From a checkpoint of a small transformer trained on Wikipedia: 5 heads of 64 (1 for keys and values).
Each number is 200 + 40 x the weight over its row's rms, rounded and kept within 0 to 999. Layers, rows and columns count from 0. The size before them is the row's rms in percent of the matrix's.

# layer 9 MLP up, 1280x320, rms 0.146, rows 277-334, columns 120-159
099,238,165,193,169,192,184,198,204,180,248,187,213,202,179,236,201,220,172,184,213,278,196,209,228,167,191,196,233,160,218,250,194,236,208,237,188,266,221,205,195
101,221,239,191,218,203,210,293,166,299,235,191,247,145,148,195,116,216,214,294,161,267,180,198,174,162,229,218,199,197,207,171,213,179,146,269,133,205,201,241,290
101,199,196,193,204,258,140,241,225,156,210,245,226,237,145,220,260,163,169,215,176,237,212,162,126,195,202,156,149,179,235,212,224,119,159,189,275,170,233,233,219
098,226,131,229,222,199,198,238,219,220,136,160,143,145,219,220,133,168,190,188,241,170,287,226,173,91,152,261,127,185,134,244,94,267,223,118,231,214,184,139,178
104,156,233,235,146,265,202,241,185,201,110,177,182,198,175,209,163,224,245,144,178,137,213,171,192,137,222,225,220,206,176,232,199,245,243,277,239,163,137,197,196
102,177,206,196,138,153,118,147,229,174,227,182,269,104,301,228,111,116,195,180,198,231,230,189,184,223,155,207,190,245,254,214,209,142,160,210,170,224,175,174,165
099,282,214,246,235,240,144,189,104,188,210,225,238,127,141,236,215,179,208,242,206,172,152,266,92,124,201,139,232,289,206,154,197,256,184,179,216,219,271,170,147
099,172,189,177,185,184,205,161,166,100,169,206,188,198,233,190,189,224,196,240,219,132,198,167,202,177,218,204,197,171,162,242,191,181,205,250,160,159,109,250,171
089,209,176,188,245,256,234,192,203,176,186,224,163,240,335,255,232,242,238,200,274,204,186,263,217,229,215,219,238,146,196,215,159,216,232,186,171,240,164,135,182
094,249,216,197,155,168,259,176,229,230,227,228,220,227,192,166,221,193,243,282,154,202,286,232,244,304,218,193,159,213,192,157,259,204,133,233,217,235,131,288,216
107,158,205,194,194,185,150,164,219,179,177,228,204,237,176,180,167,147,165,247,189,224,290,169,202,160,222,187,219,222,160,272,162,279,180,235,200,166,188,270,151
099,159,226,117,276,216,174,218,200,191,207,226,195,241,236,139,175,164,139,188,214,153,237,165,185,236,208,128,184,318,207,156,225,197,239,139,197,211,167,153,156
105,233,174,180,186,162,189,214,203,156,191,143,224,208,297,185,230,209,234,173,294,188,163,171,256,239,145,203,212,205,200,262,223,243,183,230,207,249,235,138,144
103,198,143,194,169,233,184,181,189,237,219,144,237,135,196,189,207,164,150,182,201,228,206,168,231,258,138,262,193,184,216,238,155,199,190,250,207,244,224,193,214
097,194,305,212,224,266,260,239,165,200,232,204,167,228,179,225,198,221,236,215,247,122,216,211,202,222,147,120,209,185,201,206,121,212,179,203,304,139,223,220,272
121,168,280,219,248,234,191,138,210,150,176,274,255,212,111,177,207,190,173,231,203,188,213,283,183,173,324,167,165,178,134,201,151,256,199,216,257,173,191,204,181
104,171,164,274,195,174,144,200,206,206,302,180,159,149,190,154,144,232,234,223,185,213,103,210,181,199,210,178,243,207,246,166,214,138,194,101,139,195,247,269,162
102,206,173,201,201,241,202,170,203,221,242,178,224,236,203,263,173,203,232,230,294,213,200,199,196,167,207,260,249,263,193,188,154,185,262,245,176,266,197,187,254
097,257,193,187,256,244,199,214,233,90,106,183,157,160,144,255,249,200,234,234,183,172,219,202,221,251,228,214,301,174,252,160,277,212,216,199,249,211,145,255,168
097,214,269,223,213,165,203,98,190,217,166,229,224,277,177,185,186,198,101,262,186,281,158,217,169,192,160,184,238,194,159,277,260,155,173,202,233,211,210,184,188
100,262,236,219,221,213,232,158,229,204,243,222,182,223,185,206,235,153,218,165,191,187,199,183,255,160,227,256,168,194,185,194,232,207,201,264,209,184,187,253,223
104,181,262,156,232,253,143,257,198,273,224,239,247,275,163,138,172,220,183,178,218,205,217,230,179,182,223,279,201,164,214,177,197,266,265,171,158,225,233,189,235
100,207,207,180,180,226,211,210,234,192,225,216,260,197,243,156,194,183,178,198,247,120,167,192,213,242,262,168,131,159,177,177,169,187,175,122,179,124,153,245,225
095,206,185,263,249,203,155,272,179,193,200,243,232,152,224,175,248,169,207,197,200,194,132,251,198,222,164,234,185,187,179,247,184,240,327,222,276,223,254,197,232
101,236,196,188,231,287,164,153,174,160,209,192,232,232,294,246,194,192,190,173,218,264,198,235,218,139,209,145,155,218,201,211,161,189,214,265,169,203,164,133,203
103,225,221,166,205,227,177,222,247,169,125,150,247,200,207,229,186,221,233,175,176,187,192,125,234,194,171,161,200,298,202,173,139,256,166,117,204,153,236,194,176
097,261,274,187,231,169,205,259,208,225,198,221,172,170,185,156,160,195,269,264,205,172,239,172,170,275,260,170,267,192,227,192,158,155,205,175,171,237,181,173,184
101,214,252,158,151,213,233,196,192,255,212,151,211,204,149,209,152,252,267,129,220,183,219,186,257,260,258,226,149,197,199,240,180,288,205,298,144,180,214,194,265
102,265,211,249,186,257,172,139,191,245,244,172,184,160,219,162,215,251,165,193,174,196,178,173,163,74,161,228,167,184,238,202,156,143,151,312,207,224,182,158,203
098,184,245,206,187,236,273,239,243,184,219,189,205,192,214,187,187,191,203,216,242,216,187,150,163,220,266,156,233,193,175,124,249,212,218,182,165,269,252,148,242
103,265,162,232,152,189,82,234,165,198,273,198,224,182,180,189,161,202,142,202,195,128,146,202,172,187,191,232,261,192,290,253,140,164,185,177,144,249,199,171,147
101,242,233,183,223,188,225,233,245,147,144,179,110,183,197,220,161,229,186,199,217,180,183,190,214,97,153,174,138,226,232,275,205,214,210,221,218,173,253,186,172
098,157,194,258,127,182,219,188,193,174,133,178,166,240,174,215,182,245,232,235,130,180,162,223,247,229,128,181,160,123,254,236,140,136,163,140,200,211,252,183,197
096,262,195,196,230,211,271,210,165,186,228,178,225,183,178,214,223,192,241,207,270,206,169,203,196,233,279,210,218,241,193,233,199,166,218,161,150,180,213,223,167
096,128,200,175,202,178,200,150,162,117,223,122,292,187,218,236,217,232,270,184,212,256,220,173,199,229,199,216,186,149,124,239,201,154,228,218,238,200,171,179,184
095,188,248,206,178,181,179,186,188,186,209,176,199,201,286,230,241,207,177,95,214,286,213,253,181,243,118,296,172,248,209,184,216,189,166,132,189,183,218,187,215
102,194,150,198,206,243,188,253,139,200,282,212,191,236,222,232,168,118,189,230,191,252,212,216,171,161,263,271,167,228,170,223,248,135,204,202,147,189,216,183,247
100,172,199,180,200,231,227,199,219,241,228,140,148,144,203,195,276,258,234,266,128,249,225,187,154,231,296,158,207,189,176,230,308,174,192,308,129,182,192,223,227
097,183,250,193,251,223,210,193,177,200,249,190,204,184,234,240,119,184,205,211,275,234,155,251,195,271,172,219,205,201,190,192,220,193,213,156,285,212,191,231,242
108,193,181,197,228,304,215,137,199,218,255,200,101,246,287,183,231,225,135,232,234,201,111,194,182,208,223,213,213,173,209,220,205,204,138,190,199,174,244,182,185
091,172,201,134,176,219,128,190,163,168,222,220,174,254,243,182,260,240,184,279,180,113,198,224,236,164,232,228,197,168,226,234,146,135,155,188,223,154,189,232,193
107,201,158,184,215,242,238,176,220,161,195,156,247,151,206,209,227,110,172,183,320,253,268,140,164,199,125,204,163,148,118,200,202,208,167,141,165,173,203,240,206
103,226,209,235,216,229,186,137,188,239,225,177,201,217,139,254,268,239,168,238,110,210,191,205,256,265,238,211,212,258,251,138,189,129,214,262,175,157,180,224,130
098,162,159,180,238,177,215,187,127,201,179,150,192,253,172,238,179,154,190,254,224,235,194,92,184,180,240,234,179,207,245,195,207,201,161,175,173,195,207,254,204
100,258,174,173,199,113,261,174,238,214,226,137,122,174,200,243,221,231,209,193,195,250,177,186,128,177,193,186,194,293,174,209,248,224,242,162,211,185,160,228,206
103,225,202,269,164,214,192,188,264,149,247,267,193,181,140,248,212,231,198,168,190,164,230,178,208,303,185,190,192,253,183,213,183,218,192,229,232,170,155,186,265
095,177,204,146,241,175,199,150,135,193,261,259,255,258,208,260,217,234,150,195,156,133,203,121,133,194,215,251,205,157,169,124,163,206,229,233,237,139,206,227,220
098,228,196,179,207,208,202,139,157,230,230,216,216,261,206,203,242,226,205,259,256,232,193,294,122,205,236,261,247,239,204,253,182,164,210,96,161,217,214,189,97
099,177,231,178,219,211,172,152,190,115,209,236,146,274,217,240,107,212,197,184,152,212,166,164,212,177,211,246,222,234,179,185,169,95,149,223,241,173,175,145,153
102,218,261,219,121,148,157,206,277,135,150,174,187,179,200,221,135,265,263,298,165,193,153,117,290,201,268,182,257,163,250,119,207,201,233,214,205,184,157,258,155
095,202,226,215,134,193,242,209,163,131,201,185,266,204,188,289,235,195,159,198,169,235,275,198,190,173,174,216,170,219,227,174,191,171,154,159,272,166,190,211,223
097,198,191,200,154,224,179,182,270,225,238,186,208,266,117,129,198,170,213,220,182,192,211,241,274,153,195,191,237,300,161,190,193,195,195,191,240,165,144,225,185
097,159,206,115,154,244,240,201,201,164,197,179,209,239,225,191,210,198,185,201,234,133,147,168,230,179,137,186,163,159,263,198,234,177,225,148,193,204,223,192,235
101,229,210,210,209,161,247,250,261,244,243,177,184,164,203,202,232,206,245,120,239,227,228,250,163,251,192,209,292,238,149,211,151,203,288,224,219,151,169,166,181
105,191,186,316,198,272,238,208,144,200,255,161,210,187,147,224,195,175,231,215,198,244,258,257,275,184,248,202,221,211,197,218,218,264,204,162,221,180,155,215,231
097,177,146,197,177,271,176,210,219,204,289,149,207,213,174,301,209,158,162,240,188,226,250,231,174,184,237,275,271,184,202,248,163,216,167,209,158,148,178,216,281
098,157,156,180,215,236,187,125,185,237,253,164,164,117,210,156,238,207,198,222,201,299,211,225,170,188,238,200,256,165,187,146,160,165,213,230,296,171,230,246,195
099,225,170,222,243,182,227,177,224,209,266,218,199,248,261,249,245,130,213,180,222,292,196,161,210,217,203,164,161,220,188,182,209,208,207,212,167,63,233,193,268
# layer 9 MLP down (transposed), 1280x320, rms 0.143, rows 277-334, columns 120-159
102,167,293,209,240,174,249,166,231,181,203,208,185,107,181,134,205,164,233,181,246,129,128,161,191,220,178,181,285,206,192,159,147,206,279,290,227,157,112,163,192
106,176,168,144,185,152,261,229,179,173,199,225,219,115,235,172,213,187,160,166,167,197,234,143,146,225,218,257,189,132,255,156,212,206,198,250,167,137,166,156,257
105,161,165,226,238,227,240,219,174,189,234,163,222,179,223,213,173,168,169,216,206,207,186,160,248,180,270,211,155,201,212,146,189,171,220,282,93,252,246,250,221
099,191,197,209,212,225,210,222,185,249,211,162,188,225,230,183,114,146,207,216,253,134,207,256,233,181,215,202,188,212,214,195,193,193,155,156,203,223,299,212,202
104,335,275,184,256,196,191,208,209,244,253,198,157,187,164,188,217,212,264,207,223,228,163,169,168,251,213,177,208,226,167,227,218,227,210,216,122,201,197,212,220
103,283,144,261,286,176,185,267,218,140,191,205,159,160,221,129,198,156,228,239,233,154,138,176,184,261,214,196,237,220,266,127,127,72,227,197,258,212,210,219,186
102,157,169,203,215,261,172,229,212,157,211,181,140,155,139,172,223,196,242,174,164,143,204,244,182,225,248,282,163,231,251,240,204,219,180,230,211,194,172,167,191
102,235,215,235,226,205,210,217,207,170,171,194,247,154,204,190,206,220,207,319,142,121,172,160,244,182,188,116,199,256,200,162,235,208,243,156,202,211,213,151,235
091,263,267,163,187,228,101,193,216,196,197,225,175,301,256,185,184,234,186,254,200,172,188,213,239,249,175,231,193,202,200,189,242,227,219,219,230,193,178,160,224
095,157,127,152,179,147,276,180,236,197,220,162,186,248,196,215,105,190,214,141,208,172,147,190,213,194,155,211,155,257,201,226,257,232,220,233,167,218,187,194,170
105,147,210,229,210,214,249,197,155,236,151,249,202,221,214,251,201,255,151,250,166,257,150,161,161,182,239,224,211,208,199,196,140,201,276,139,220,229,246,258,182
102,132,224,244,223,224,163,195,228,235,119,246,236,194,164,133,255,204,208,211,199,281,172,224,244,182,230,246,205,237,188,213,265,204,292,232,178,166,135,206,253
106,186,257,216,202,215,213,138,225,152,183,169,234,238,193,178,112,286,146,251,298,162,160,226,208,176,256,144,128,221,198,233,245,182,207,162,195,158,135,165,232
103,156,172,119,132,174,155,181,220,227,209,189,219,214,238,193,227,198,173,229,256,151,239,236,192,219,211,193,159,164,194,194,230,174,168,199,239,232,159,220,170
097,225,180,214,176,79,190,141,109,278,197,195,210,218,259,159,149,151,179,138,224,179,176,210,221,215,238,151,217,244,253,269,303,191,220,208,204,218,136,127,192
104,174,256,199,269,245,271,222,241,171,189,206,233,184,209,200,89,170,238,202,252,227,308,229,234,166,193,125,218,186,194,192,171,277,241,213,244,183,216,210,199
103,215,140,232,212,166,221,249,195,233,182,167,212,171,128,183,201,228,282,254,211,209,226,223,241,205,226,220,264,187,215,209,237,198,187,210,164,217,255,244,180
100,195,201,249,199,233,201,265,204,225,221,168,152,204,242,241,185,199,175,219,122,119,200,220,192,229,151,252,233,213,144,269,169,115,170,258,210,181,202,241,183
097,173,174,229,135,239,173,179,197,234,179,99,218,246,236,187,143,248,185,146,262,200,266,204,221,273,219,185,187,157,217,205,192,223,244,252,131,217,245,208,206
097,199,179,213,170,249,177,229,255,186,254,212,159,258,198,225,189,221,127,165,259,199,158,182,214,148,149,166,258,150,172,175,219,204,162,133,243,251,202,136,235
102,202,200,107,150,231,132,202,221,171,260,135,242,258,231,218,236,203,149,178,196,312,189,216,225,224,217,188,146,207,176,166,215,198,183,156,164,177,197,206,162
105,227,229,200,182,169,152,187,250,286,176,257,263,143,109,314,150,217,202,235,177,199,191,196,220,179,121,185,261,188,207,167,171,257,247,240,215,219,218,225,176
099,238,183,279,258,157,196,123,186,181,192,224,185,152,144,229,314,212,143,135,221,231,223,331,196,240,132,186,211,210,145,295,133,170,206,207,234,203,209,185,169
093,224,176,162,176,176,220,230,178,241,112,229,245,160,138,190,209,199,163,205,184,233,187,194,240,207,195,309,183,254,172,240,130,191,197,128,222,235,237,213,286
100,109,153,156,214,200,239,189,188,219,176,219,130,205,172,244,214,192,200,120,202,255,192,213,210,237,265,172,203,196,254,231,213,221,196,191,177,238,203,193,218
094,225,187,208,252,193,155,210,191,209,219,251,143,253,136,196,198,161,194,212,221,219,197,170,165,213,179,234,168,107,213,186,285,180,188,263,213,337,176,232,176
100,215,235,201,178,207,166,240,143,156,250,121,124,234,101,217,166,230,216,148,233,160,169,162,153,187,124,141,150,139,178,169,167,186,215,148,258,167,203,174,177
098,155,203,207,205,141,188,237,217,212,161,230,241,226,215,226,130,232,175,157,254,196,160,167,172,193,223,158,294,201,143,196,211,171,145,190,242,225,170,179,153
103,184,145,132,130,184,191,258,219,124,139,158,156,260,175,217,145,147,172,170,131,213,173,196,173,210,273,185,188,242,239,177,183,163,129,227,166,212,185,202,211
099,214,228,224,218,100,241,150,128,227,275,155,215,170,170,229,261,150,246,218,195,170,229,150,137,256,143,187,187,241,198,218,186,258,248,191,207,210,163,201,249
105,179,266,157,154,243,253,171,180,194,184,191,210,223,158,218,134,207,174,291,262,208,184,255,257,190,233,230,238,222,218,166,188,231,211,109,186,266,228,253,137
101,160,175,158,252,189,222,196,185,164,215,200,197,179,157,184,238,199,181,174,198,233,250,178,160,229,258,213,262,175,181,193,192,182,204,227,204,229,213,127,192
095,190,213,241,253,177,188,203,185,182,154,231,199,223,169,239,230,246,189,172,251,205,159,251,242,132,185,188,143,222,224,216,195,276,176,261,168,227,187,177,154
094,237,234,214,165,204,303,204,204,119,183,193,247,181,175,190,167,192,224,133,182,198,201,202,161,234,255,195,243,221,172,235,209,216,190,227,181,94,217,197,175
099,232,214,159,153,248,221,202,192,245,195,221,197,257,157,217,203,236,179,209,252,165,206,180,153,234,181,194,236,215,243,213,183,156,90,203,252,215,150,261,213
097,136,135,153,262,196,240,204,207,179,259,216,204,257,218,203,267,159,196,167,199,165,245,242,189,161,179,145,257,166,215,186,197,221,209,285,179,129,236,173,193
102,208,177,186,124,205,230,155,228,198,192,222,196,121,218,205,188,190,112,222,222,229,186,181,194,236,199,243,180,204,246,222,125,176,225,251,238,225,149,226,201
103,232,175,167,246,243,170,184,148,178,151,185,174,228,188,268,258,139,207,140,231,86,196,259,170,195,157,220,217,130,236,199,210,239,311,179,180,216,134,149,212
097,265,242,158,196,186,156,209,230,187,200,179,135,172,161,154,182,196,236,282,200,186,191,150,209,141,216,162,239,144,219,236,178,230,192,192,219,155,250,242,87
106,169,138,148,135,231,256,214,206,170,150,197,228,201,190,205,221,161,276,110,242,208,289,188,173,130,256,226,181,201,151,223,193,170,221,171,226,194,146,87,169
096,221,176,182,235,207,267,149,207,176,184,211,189,189,235,161,251,155,213,248,201,233,185,204,191,179,298,218,177,151,92,270,209,214,163,171,259,196,248,154,158
104,207,218,194,141,228,208,151,186,207,201,243,191,215,182,174,194,178,176,178,218,243,191,222,139,178,198,212,233,110,155,194,160,261,214,303,218,211,195,213,136
101,197,231,184,198,205,174,191,145,196,170,260,148,255,171,200,255,194,214,211,250,214,188,181,202,194,233,225,149,273,209,222,216,198,223,219,164,182,235,233,165
102,254,214,174,166,173,213,184,211,187,193,184,167,286,178,148,200,169,191,233,155,170,175,237,198,230,220,204,246,285,186,224,255,292,232,184,236,199,204,170,210
099,214,184,234,221,187,232,231,151,246,186,261,240,188,181,209,224,234,227,137,163,171,187,179,294,187,225,175,152,225,170,263,202,203,213,247,133,193,152,174,221
106,202,194,182,216,255,200,211,208,283,150,130,269,211,188,201,178,318,196,186,185,229,217,272,163,196,172,199,225,134,207,222,215,211,161,140,203,164,202,237,181
099,150,178,194,197,150,263,216,139,182,98,159,275,185,239,189,244,189,200,146,177,166,214,230,206,185,220,160,224,198,267,198,159,149,218,189,151,189,238,209,239
097,214,192,213,254,205,218,264,195,227,248,189,177,201,212,222,234,194,216,192,251,152,254,167,235,180,223,264,206,207,210,247,159,189,201,151,192,197,176,174,235
099,113,191,204,205,160,113,160,196,189,241,158,194,221,212,193,212,153,217,192,178,213,216,200,261,261,223,261,145,268,257,153,227,188,218,204,171,247,178,231,234
102,166,189,165,219,220,218,186,152,156,223,212,240,216,191,238,230,195,209,129,245,120,180,197,268,233,195,200,234,239,236,176,182,200,245,247,218,166,221,208,280
094,162,183,188,163,227,199,254,241,171,204,151,233,238,235,156,210,160,193,248,221,254,147,218,245,207,186,210,162,246,128,193,180,199,99,174,249,204,171,264,159
098,140,210,150,240,196,234,113,217,189,157,171,177,163,172,209,197,190,191,202,168,211,259,218,166,192,159,207,203,170,222,167,241,174,272,243,156,130,145,201,200
096,224,253,205,225,117,205,258,195,232,215,186,258,242,204,200,183,229,161,150,157,224,262,249,247,243,217,236,203,223,209,136,265,171,247,171,160,229,240,176,174
099,149,193,257,229,197,208,239,213,198,235,209,167,143,234,193,97,153,244,279,230,217,214,212,240,256,202,193,166,198,173,180,57,230,118,248,287,188,194,208,218
102,165,120,215,222,186,222,176,153,211,136,282,226,226,242,207,167,160,225,148,182,178,269,212,240,278,186,255,235,205,204,174,221,197,139,180,160,212,261,165,236
101,157,170,218,189,271,255,232,181,192,162,202,213,217,165,143,113,202,176,174,202,237,154,188,179,191,133,198,122,142,225,223,268,145,266,158,234,203,187,284,213
102,225,177,188,107,178,249,200,244,212,232,213,203,227,147,171,170,236,188,118,216,223,163,161,154,193,173,182,168,190,179,199,250,197,203,237,99,206,181,173,190
098,263,106,242,212,200,242,135,193,176,205,197,280,148,244,210,192,108,286,239,197,192,221,199,181,194,231,274,193,145,126,295,210,204,279,238,204,235,198,247,222
# layer 9 MLP gate, 1280x320, rms 0.141, rows 278-334, columns 120-159
102,234,130,156,147,251,237,181,230,187,133,183,234,192,205,113,244,207,145,227,247,310,182,183,222,106,173,237,186,196,206,224,160,225,184,213,212,100,187,236,222
096,147,208,219,145,135,277,236,177,172,172,163,216,219,173,265,163,227,251,175,131,184,140,186,194,180,211,214,202,180,238,209,164,186,160,211,274,198,196,124,167
097,213,180,224,123,190,183,123,221,201,247,190,176,234,235,226,187,174,195,204,172,226,131,224,244,231,158,204,267,205,201,233,224,213,186,236,227,246,234,165,240
102,178,163,245,159,157,185,215,231,200,267,182,130,181,204,260,252,160,156,168,152,179,186,217,146,213,206,130,214,165,167,109,202,129,167,142,234,197,240,196,116
104,229,202,149,183,197,153,153,176,211,142,196,170,262,206,159,221,147,151,195,228,170,229,203,188,201,168,175,237,241,209,285,214,148,137,217,230,176,200,188,161
101,224,162,295,221,216,171,232,179,172,237,199,239,139,198,184,211,299,166,114,205,163,266,240,173,182,204,193,160,174,221,240,211,246,146,213,220,212,273,220,184
100,183,220,189,175,252,224,233,216,277,288,188,234,183,214,120,222,262,170,201,172,252,258,177,201,190,217,129,209,199,171,176,178,209,266,154,183,155,231,149,222
095,230,205,151,200,147,243,202,202,183,203,203,185,163,171,247,192,179,218,171,251,220,221,236,237,178,204,213,191,166,233,149,183,194,229,186,193,160,240,240,206
104,277,288,229,209,234,268,147,155,227,277,191,177,239,213,201,170,163,269,249,146,99,216,133,168,288,159,215,197,226,185,145,267,181,188,205,180,175,218,221,228
107,243,124,232,287,221,169,207,210,169,246,171,176,163,203,216,233,241,151,170,261,200,142,194,170,168,198,225,197,276,186,180,157,172,205,209,187,201,173,240,206
098,267,168,235,202,228,196,254,139,228,259,171,221,244,129,262,147,164,224,226,174,178,162,240,176,212,183,169,250,251,263,172,151,161,154,198,195,197,198,199,273
108,239,294,152,236,143,182,209,231,220,154,239,216,170,228,233,211,199,227,238,243,198,155,211,280,234,171,215,201,188,250,175,235,222,179,257,157,273,195,159,218
100,230,126,191,309,202,214,151,229,182,157,241,175,232,152,192,220,245,205,197,247,173,200,205,237,225,217,163,182,149,182,180,196,164,263,170,167,225,167,166,151
105,169,146,193,262,193,192,207,203,170,215,232,152,168,213,169,140,130,164,202,185,167,207,127,249,235,233,176,285,264,304,172,224,160,256,182,277,186,208,233,258
119,171,221,238,187,216,211,177,243,164,171,190,258,194,96,207,274,187,246,167,228,195,190,273,240,123,258,164,185,180,175,191,85,291,218,208,178,213,268,225,225
103,208,139,173,213,252,158,148,204,207,138,183,234,205,102,212,219,233,185,182,145,181,237,251,141,253,250,231,156,138,193,164,225,160,226,212,220,137,151,217,226
104,289,131,215,214,195,172,171,174,201,215,254,138,179,232,200,249,198,228,186,246,142,196,217,214,155,255,174,234,199,260,296,169,203,173,160,199,265,297,252,174
099,201,179,191,212,134,247,157,239,226,180,200,147,266,218,198,285,136,268,218,238,234,183,250,226,205,216,241,145,184,152,277,225,172,219,126,209,121,218,202,202
098,179,162,167,206,195,227,204,232,227,207,192,195,248,229,212,122,212,207,125,188,181,211,205,192,201,138,246,192,144,219,215,239,180,205,242,103,224,126,231,186
104,170,294,167,188,193,184,170,178,182,164,220,127,259,160,190,232,185,183,184,273,286,267,203,230,145,222,184,277,158,216,198,202,192,217,257,204,193,172,241,206
105,194,165,143,260,300,220,199,147,178,165,239,193,232,175,145,258,257,222,240,177,169,174,219,233,184,230,152,227,181,240,129,145,186,146,225,237,173,141,209,202
102,160,207,219,184,215,293,196,178,222,205,211,232,191,129,209,214,187,151,102,197,212,249,247,198,156,178,258,155,267,225,143,176,208,261,216,243,196,206,179,274
091,181,171,176,177,159,264,223,277,211,166,140,197,193,196,241,193,285,242,192,253,256,178,189,214,168,183,187,190,227,235,202,202,253,201,221,202,228,143,157,257
099,132,196,219,230,154,193,199,242,200,201,200,205,140,171,168,226,212,161,288,158,221,285,200,205,188,230,212,205,200,166,217,175,175,229,158,239,228,215,286,230
110,169,215,232,142,179,236,225,183,238,194,142,205,208,293,192,194,205,233,175,222,175,160,235,198,233,179,209,226,189,234,228,115,225,175,176,174,152,164,129,240
101,199,235,152,165,139,224,212,162,142,213,210,189,204,174,207,201,148,164,229,229,193,125,242,90,206,221,191,89,132,230,191,156,128,202,203,253,189,207,224,142
100,199,284,185,167,207,254,211,225,201,239,129,178,223,156,220,181,257,181,178,181,301,244,180,178,189,165,202,199,188,271,196,216,237,227,170,75,224,152,127,147
099,193,228,168,220,194,258,205,151,186,190,174,157,168,163,196,185,185,138,165,227,260,219,192,253,98,175,197,230,245,213,130,172,233,188,177,142,180,182,221,122
098,195,139,271,297,206,170,219,253,210,175,178,165,211,164,225,187,116,220,210,165,123,163,183,195,292,252,158,158,173,251,146,216,226,233,153,235,217,156,172,251
102,177,184,172,160,154,189,231,224,125,237,132,137,197,121,195,212,195,216,142,193,183,235,237,195,243,220,256,125,213,201,220,201,148,220,199,223,135,240,219,209
104,187,259,166,219,152,110,283,190,206,165,222,215,278,199,170,221,158,274,192,168,227,219,158,215,210,162,141,159,219,276,260,219,241,246,202,170,190,134,244,199
097,198,176,227,181,143,137,140,209,219,225,194,134,168,261,139,164,185,231,284,122,230,197,202,257,270,177,215,198,225,242,166,183,144,185,191,157,164,213,235,179
092,165,164,208,193,203,266,240,227,195,209,203,160,192,231,202,186,173,206,196,251,261,134,192,227,174,120,230,190,239,219,224,217,250,131,186,200,274,195,185,265
101,259,217,204,247,163,149,180,221,218,153,218,192,171,206,204,186,136,237,239,223,204,165,149,205,140,235,188,252,194,192,232,222,114,192,263,232,211,185,164,179
096,238,258,175,216,234,231,202,229,201,202,295,182,245,246,164,180,227,202,202,218,164,200,156,174,193,215,171,177,153,261,205,276,163,156,171,151,258,191,227,297
101,197,221,286,250,212,184,154,207,197,239,161,124,198,203,156,227,200,266,166,109,143,225,188,209,245,140,262,189,143,195,266,181,210,136,237,188,265,187,275,238
098,184,302,152,151,219,161,116,186,246,313,97,194,175,267,186,186,201,187,229,171,262,240,272,162,240,148,221,190,199,175,133,221,180,227,219,190,189,131,198,155
097,238,177,154,164,201,158,203,199,211,227,209,232,240,196,202,194,268,191,189,209,201,208,152,265,131,181,226,165,226,146,220,162,183,161,147,127,144,206,237,180
101,223,137,234,178,202,201,130,174,149,182,179,260,188,207,234,260,202,188,165,190,142,245,186,188,210,251,180,132,189,238,172,207,297,213,186,241,205,246,218,207
095,182,185,151,221,201,239,155,256,184,261,173,241,209,199,206,147,224,160,139,215,181,262,187,216,222,218,188,183,182,188,227,234,249,186,156,137,193,215,146,243
103,164,190,161,195,96,191,235,247,290,225,196,206,197,171,156,187,214,196,231,113,221,225,232,192,243,227,225,173,170,120,153,199,187,169,312,250,251,166,123,196
097,244,144,211,219,236,215,209,175,201,227,120,167,149,189,230,236,225,201,266,248,145,183,205,151,201,287,229,244,199,182,255,204,230,146,126,211,184,179,111,189
100,210,262,191,242,202,178,221,228,187,207,251,205,195,248,230,190,239,203,194,237,181,148,258,204,226,174,177,137,227,156,201,198,170,142,186,153,213,224,163,232
102,206,219,168,183,259,190,201,156,203,182,184,164,200,261,167,157,208,237,146,277,206,210,175,206,192,228,168,203,205,194,254,157,167,146,162,233,226,226,204,205
102,225,256,234,221,138,127,220,116,193,161,288,203,173,119,246,212,190,140,218,218,182,217,211,264,221,274,228,192,167,174,217,194,231,144,175,90,292,186,203,144
100,219,277,198,237,198,241,207,177,226,202,233,244,171,262,125,145,193,156,166,192,226,187,226,230,179,224,204,247,258,235,185,104,190,162,281,214,170,210,198,236
099,149,266,282,160,228,210,194,248,185,275,237,207,187,235,206,201,122,223,212,229,206,238,176,177,283,212,246,203,176,169,165,262,202,168,200,185,280,165,189,152
100,227,139,172,157,209,172,200,200,196,187,192,282,189,177,260,133,212,211,162,212,300,200,205,121,266,213,243,204,216,173,165,276,203,216,231,190,159,138,211,273
099,219,239,205,257,262,172,153,167,166,169,234,268,226,135,213,213,140,116,226,157,123,217,178,159,181,193,167,235,202,174,152,222,217,231,107,249,172,207,137,204
100,206,182,212,248,213,266,197,181,227,177,168,153,136,249,218,269,161,179,229,219,217,208,187,188,204,198,142,148,230,170,187,168,251,223,297,183,207,243,201,204
100,132,166,172,254,130,216,252,190,294,149,205,182,168,239,129,184,198,190,197,239,237,224,208,170,169,156,201,200,145,231,313,208,175,230,164,232,101,178,208,121
099,221,172,122,202,243,225,235,160,181,180,194,147,207,222,261,236,160,143,300,163,134,133,233,168,104,276,197,246,186,197,196,211,232,212,261,198,212,152,184,165
098,163,181,164,175,144,182,127,117,221,106,229,237,241,178,152,220,151,182,207,255,221,296,189,191,222,176,184,222,164,205,169,222,167,227,288,164,158,228,215,177
105,178,226,78,250,203,171,165,247,223,163,199,191,197,203,272,198,217,184,244,258,184,214,272,162,204,148,267,201,175,207,195,217,179,176,202,199,270,156,157,184
104,199,207,164,201,209,142,189,235,177,171,171,135,100,239,217,270,245,184,253,198,277,214,251,178,140,278,188,252,247,270,149,153,213,276,260,133,171,188,196,216
097,188,292,191,155,141,188,248,184,163,279,198,156,172,222,171,196,202,143,163,201,148,235,202,244,155,150,159,181,199,205,238,180,227,202,194,167,224,207,174,216
103,216,209,267,257,219,276,238,245,106,145,163,198,123,203,190,162,228,213,121,199,242,183,209,171,253,191,214,231,220,162,128,243,206,166,200,161,153,142,231,239